Weights of a small transformer language model: 4292 steps.
Each number is 500 + 25 x the weight over its row's rms, rounded and kept within 0 to 999. Layers, rows and columns count from 0. Numbers have three digits each. The size before them is the row's rms in percent of the matrix's.

# layer 3 attention value, 576x576, rms 0.0276, rows 286-353, columns 288-383
104:463445512463526481528509528473505507506510487494524510469505530480442507509541498512511510502477470520477518489554488479532491525511484551527467522499462510531488507511483464474480506468488535525527474461505506517507593481527516445501484477486555491477506471418487516507490526492514531518
097:487539537553508481486482496486470498514512481512473473481496520509556486522503502497549516504499504508497475571479510491503466516525491477469501519454493488471474527508489508461508497505494465486503467476528492501502477461494481525470524494488471494508461515537526491496468517491524502508
089:512528479567469481492490490471490508508519469486510491482484491481520487502501513503514506504466495476511485520499494500508467469473482496480496522462468494482471522499484485459499505492490498482486494462532508506489515496476502503486535458544520491488484491545472496514460526458538531520
117:529482540479474483550523525492485507470507543458471487508492481482449512497479511528568503546485510499524486525559515537476455528502539492472475486486482544505502504481520518472501501443518525447505468520517482479491552549516509482514489509473503516437457492469526526496466478510478528496
096:481531529557462538453499506459495503504521459472537501510489477516514499494506504522530514520482503492511481487523517514512466505471472492470491525456476457496480504506506510484523512479499511423478500519525511486503520487486512500507530475517486572497455477543478476477494503474545521524
110:522509515477484537515487486518536495504505483485506490503506499490489513507495490472526504473505480480496482511528475517520488530479465502522508518526496530437493475508508507478495533487518511485508514499503492507498536482478482462523523484479519503506536486526510486502552528486494522488
084:544475436487478508494504446505517501451492516492488498514505487493550498497482490515492501515486514464461501487499507491480548485505560484513503473541544492541507504484531526527507466520485497501477516521462524487489506517493530527488496515488492474506499515493520509514496464505483483505
086:492502531549487488488499531489497520521527484516507498492482499493507493500501515536523513516512489516508496512480498526500458511481452518471510538435475516448464532496491497454533508489493481483482485480527504507487483499493481494488516470512491527518461482519471498497468536478536507509
124:465530523518493500480516473518476493546524511505492488486473499531506485517522478549539477511540512506546499530567490493544489550529500507504502508472473474527485505520499476469497503491495544479486470530530480504535463507509460485493505488502534472481455491478523503491502485518502473503
101:526516477449492535508500502527524485466490507480517514514522498479477522494495484487468481486496514485486510456509507500531534533482515508553489487554509475522536465504515497544481490503486541519506508531468479492501529516493514500528484520491478519513550523456511479508536473529463485496
102:522524483541498500488505542536502508510489492499501500481512527524514492487454546520471487520510499500517506513521511531459486514551555535480508507482505520515465550506485486427521511526545456500506487409514500509520466519475495493501523480548486491464436461481474522488492508470515520517
112:505521517472561485514541511514497494523492523514441483474491517474479492510467499513501493520499485515495483539523504502493491480500522489479488520458503501515525528478501454524490487548503473544531461485494472526530525494502476498514472514486476462519517496484518509495503508499465503484
113:543514469476529500505507483517507493496461531492477510486537530521443505507462489492485497491483485533522519464515503502514527520505493490534524487535501515516505448493481496480500503530498514519478521481487517506446517517528525499526483543521523455502497486480491515535449501540435448456
094:487475526528489501481528489516506498510526468520523511528472494478463504491482515519527496532486485515469479474480493510481468525498469504463494523456487550471467497510501530458486513449499507474477528496522519486484515504507494484503511468505498565519490509526482489501504526479533532520
108:490480447480507504482505474490491507497472535497500519527494493532518493501511486519489503519513510492486505487493476497463521481568549513515512469524525547533510535505514493523456495493504475524507468546478512510503478457516506485489486491480523493513495497510495509494501496518516512494
115:510493450561496477511542482475518507486461547474509491484519485488486481499485494534534500487490499545480488463525481474463509496517530501462502502505529499530491504517500476496477472487536493496505501479486497520464557528476519485501504498511490497459446489472491545504436489473486518531
107:495574509506494502526460519509491508477476535526527486489487497518524486511442495486505519442541493516474499495494499486527515467447482502520513492523482496485540460521491470474507504501479419477498479516470474505472454489478473505487486510519491490495498533474499479491512507491487488474
105:470435518540484459530498525507498493455520438534523507529507533474493495505509525471487488503508507509462492553475509506521488549522463470509520541460486531500462535523474475504453500482535500467510519496499521493483540489484466505462492480481486536511517530527490471500523554503486534477
100:476489502544485472500466547500514507505523475518541504512510476498518498495494524499501506495485481528472481521489508502507458502506433520479507530448478513474462523500488495447503520470509516498511529503491522507479492496496479501489525474496499541521446513501493476504470542468549515499
082:538560441496474510552473499505510499469488533476482499512520470494541491493525500485453487504517513500467509499479502471506546518509557503512486458528496464539524499497530491546503482494498516538526493542443503498531472523478517523502505501500493438510501522482515495492512483492482495519
105:541491445466531494521524474511500503520492533475476501493527508482495502508490467480491491493489506504493491501504499505474522488504535479521498502513517508521538497496487516541500476525509488554525501522481486510508520501521520512524482543461478441502508512493527535500500462520467479458
117:511456481452474507418508458472498496507508515497520522482475502508471522498523457526543503532486480500486498457487492492520475517482465518532489479536497532567495476508510550509503489447438515442479478556498514488468521514543531503507490519477543532487472518497516508516447482560464491504
097:528491499479494497503458536492498509487494512485457493470536548506472493499503506532459502532498530495471533537511507475507518478510544515516478475494518524584533561484487504527530479514521472523529454489488511515510495525493460515496497505490475503475495512465504513506509446511487487516
092:530489486507500487473525530460524512526486494475477499497523463523444503489493499543473488490488499506483488480492499496485485486469457494504496546526504502491510484525470500468521517474483473484483515503524523512447530508529469472543530495547530514515475451505470550516455488439505528517
092:478524513525476509466513494514501503519537454540558509513486498514506488496510522472487486478482481486508493510511502515521505534480462517484524532469500476452452503503490464490513516489500485499461528491536523493512526502512507501484529480524502531540490481556475477470533552482504509497
113:460455484438547508502543495527472480514532469575512506493486474470505498484540506505527499470517482451505486494512540502516492492454494474470506521433514452569504526492506535519558476487482534521499519528513506470543513535504556515487489492493498532471479506504524509455498484462483494492
095:515514493451526525470477477502506492474480498490500497481522458452517519499495468444465512432486501455516457448510502464494524448488481471513490504537492442522530463516509504549510494509469523552493529524493471497493556502503540499542500526528481484508546509477517534504498477495476481490
099:474524537525503479491507534472487510535481503493465499524502463459495513502506484557558491482524509459473463507516488509504427514504453468455485527505500490488470461486470516489518521489517491470506527506494488489496490495497439469506497493514533511470483503499509519489510504453527520502
095:480478503512496458488490497487482510490527485499481487527482498501555497509504523501514510505510475487473467501484499508488483487516500512457507496483475509502462547484497532461511511481478493486485496495529500502505453493505498513471524494504518493486491489551505484496484522512543519506
105:504524445469535515539466520517511500489478547484476489478507519500486499514496467496484494504512489514484510506549483483515511470475548488546497483527476490485518508501504454492472497488505444544527455495487501521494489486498526486518483523480513476532537503481512517511504493542477492494
108:517470498481534494511441486487502501483456509471437488479512516473493499505482488457490520462512504509478525504464499476479521447491504477524481480572500527498544512500498508540499482520476501539505503459470487515475544502505463514541483534446486462494529492480510535521473491525468489494
109:482524498452490493456502533509525508481476534518488501483488501560485493487432537522493482492484473537491496501543488521466510488521514504489533474531493545506493505478518470448530502509489465492488470473511495501527455509537506509465496527537533504501456488463491527495493498518485479449
106:534502504516477503509434508496502506488503525478489497472512523551463492511456502496467503519507505533522517525469508520486536505505529496538506478555519544477529451512501509494491510504531463507504477496481494525450453494477505539513516535495473499519473489499473481509490479523511476476
109:480515516487493484478440492475499494502497518548532495501484518533544492495463519457509511474540494497470530542489523472498509464505491532530486499529511492485485503487478464470508499486486496498495514516487481499533496480518470498494480514484497491498500528452519482452516490507499460516
110:536488504471472468503512505518521501519528495518544481492504514542492479506468514497457505523482476461441508543485492487528544532443496470509538523505497483538492504479519515551486498548491507460488500496511504518499465518489539475518486510517514464489437503486514510490558510539465471475
086:520520469495495500491511558518489483512453529514593502492475479516524508506476507520473480511534491505488526504474486514517483471462499512496488467547499533455460472538509495505536506527505491475483516530496485514511488497494493514478489525515534469504472479467493482530536499514488499491
097:452449537499488469526478495501505496431444494523493510551492491497524516504458492514558486506464511502453498481472491518492487536561533490491518515559482497464483478522541468481488512479446527467486553479497484499513465486527491501487496526499459502484518507467501483526482478498507518510
094:499469460468499493509486489509499499484502575498470499488513550485468490503512491451493485511511503461496501567516499451507493484543503492520500498494525455508530538508518446508521505527511525494486446551509504503510518504486519486490552495488492517503481502460514506508467489528496505526
092:504457495536527482485504506520499506502494478498465493498509467485531505499514508450513506501521486517516489405464490513475530474522502523518515499532513502548518498515489459530528489497462536496491531448493497499498527485468519504498491484427440475475514493485523536498455484487517508491
095:567503526451509509501480493494503485526516493475463486481552509478453505512480524500511509504487492541471458530530488507542534516500469511487483519480495487515529508490479539474530491451547542496464481482465508454494524535496498491516502484523505500573434444514500500508489473535502494498
098:484497503508519501474500488503485501495540458496532499483468455430485480509463482531494476516494512489480508480461501495503496506508475492498483480498490490474557508549501491571486478482539524526525444497505506468488424474465499451514523514461514530484479511505497516527502498486525489515
081:518472462507471475453548477532517500424472508477497512538487511549488510495523511493472508512486500528541490446481503513446525481520484482517529502492523520472442520509524514455536506519490513531479524488486499507528492516475493476497476475449520525533518547471507488481525536479517517518
092:518501480498484520534464529484490504548514494498519492478492482514505490498532502490484513470524506501479507536505488492522493454475498507459481513479501460574549575460483486505511490525479504508498498494501501504485538493471478501494519517509489506506528459523477494484490450550486489502
092:510526519557474541497498474505461495558500518481500499487499503437537526510544502471517474471540475505527471505511485508515453459505481528505478478487495500520544530494461518528488486484526500436497439520498490495450600505488482499471522512489501519534455476485486481490477464505515526499
079:478471488497495482480471470492512506495485494533503517512518505481493516499490509561534505473488510525455486445457498517508493559553519475516501560573499443523494460555523503545501507490482514453478518489498472475510480495492523527518490517479493478444486443502505498538470461499491547487
101:496477497497547473523552464467513504467495518510459499504494525430464495504528503522475497474448507525553510487480523490513503534522500456527510503510514449496532509482506500507470522508474512467495451531544487485469511462466563558496504487505527473444506483474483519499462502499465523499
101:486467573540492558484516531483490497490524511504536492519476484494503513511429498542490490509467494510482502475537502491529522524518535529479481490496497518505540466507503483527488477478484557485486518551468476494461477519488508548508494473516508481579565508500468460491498514519527492522
101:481469487512498522443498495505511476496482450491503512532499511521553524503483511547518478463505492475446497462500480479475482526463539511505488553574489481501495484492533522492470524469478516455504503491489480515460482469505516539483477516474494500508457485497512507501545518483538539512
082:487530483506507473522468514505512483474503513489561525520421489472529518494469495506526483492470537531466504515533497502504504534509555458518483485554515518450501458507517507529496520481493496490500500480464530500514486470518516464506502525463524519477510525471453484510513486475519515496
094:486494529585525511505489486509507474480503510521484487534443518542482497498476491497499518502524495537581494507488515457512472482537477525494498496539532472505539487474532520488522504473486543502478500505494473470517480503509511537490498490499523462520507471487511469499535520496541505490
104:526489472498476495457527514491499497452502494453492500545474464500504508498495460522468498510443505461472523481535510523464500542487489509490499503529484525517562484492509472535473472497455523483504500556513504492529486480508495522517471496491501542539507539537491503443511531512504502520
104:478479557521500495460525469473519493425483465483460502519512514495498495489463522526506506500511493492493508499511484507455527550452470476478485500518478532445447498514510523481468506487499477488475523466488507532457488483535460496487488504435506503473458538525501515523554562497540498514
096:502508499488457503516483450526508491499540498531520517515476556484544491504535521528533524473490481495515510499505509473498483521467473489478506506507506468523468498479480500488545509485469512495488504442492489508454545503490471492500484508527432510444479471512523494493529480478498508480
096:461516493501555495459476557517511494479500529472489506531515511555534516491474485511538485469524483496522498492514484546500480448461520511520466514495525477504502505488532508487496502458521484477503511497509480500499505478502482488509471491498493484546489535470504504467495487492516498507
097:503515519509518481479491518482517503526470548466518481501500515484493493514450506460553484517525502472478487565547472512513503525474466456461518481465524520461496494471508477524445492551511490471486477494531513500510500499518502497514531507477508471513472510500488516489514485549534490525
093:450465508502495482524501502518533513434456518511511516556485502500483510503488494478551493501490498490504515489440507509483509556591542478511522489545499510457463455543527486503497506508504511498524527481516483494527450496499535508486487526486482494484548518459491492508491509509490522503
098:455490523549540499493502534506493483538422487479506511489490525426531516515507482568503464462480511504502489478518507502512471476542529475510476535474520511493506475531492519508458495487536520466482468533542468474482507454533506524495503502466573494513518512513478516504483473502530503550
086:553459482515481477491543480516492517522575505505492500500532514479512485521497505497482512502506480511510491502475488501550515469466472500514540508478512493570519489508461511529526480541585502476479443491501487476490535526448513476481525493541458486503476474459494485532488483485464483473
099:496502484499510463519493503535517510463521519500486502516475509506481482504510473421487509519490523484563471450501490502493501511564481496484527505433494449464498483523528486519474514530503528536496509504528480515540532490519506486494517502481490502483530494462496509494447517472479452492
098:521493520469479504435530475480499490494519489519513499506516525491510498501460494531514510515460507510491513493541499543551520498428435499469491520490450513478509499495478511540485505521530507510478507521492494501437490518511476470536501476495485534511534498525473490511517494474461510479
092:558480445505496507518512499518504523525528535504529498462536495521455495499557487456478554474527478490534480536474514520505474468486469532526520469463461477505500528486460525491554482532547487518526440540519496486516568499443527512470514495522511545547493480484477509477479479498437518483
102:495470495495528486510483540524487512526520508524504505484492483448557479493530501472476501500505492481480508492439524499511476519531521483509507510427480484480506521538489489499522496521508486520543518493501497511523484503490559519489484512481456492498523525473488489496462509495437515502
106:500493483524516492520509501542490494501482546508528500471467499479495486501542499493534514498487503504543510516469526500512465462527491519468528485486469496464480500525486552514553462520559500530511501501490499492491467524469520494475497483493540531551553513480463473490461493493480514494
098:497518489533507499523466515522485489490490500504488516492481447504543501508539508519527498504539499503506499487509483483484447419511465528453496476517504508478484526482487522482534477483549435521528526495491509531481538521500399452466536513481490497534477492513495499498457499481512474508
105:472502543517489544495487498462514490510563479522544505488520516553497509503473492490476494498505509532445487530527530534505492526501490515489490520492530500443476501491530473483496520454495538524504492543484491535467484477543474469517507501514532485502495480529489487498528523483513486501
093:483471476478513485452517497549518507462492477488529493539485483547502514495484506517542503510503494493513491474468474496459538527499521485543520531557511555501499463498516531502495519489496470484501545504471485510528473496491458515485480495514483492456472497493534505483504516481487502485
101:506462451491532534512517529542493507513527495483496499496489503431566486493528532517512500502482506527489492463459514487486499494507494482503509492517464485436502479509483565485559495498529478535506500511490491467498509480471502520464527486546530499551494524451502519527479475490480483496
103:506540525493460543526509476512512509475513463484470484517510491461477502480515491450518487481501512479529539478513482549478506521491519508541480509520487484538475485483505507496501477495476452481499495512490496542506476483495488531496519496460547519431522500520505526507458482490449506501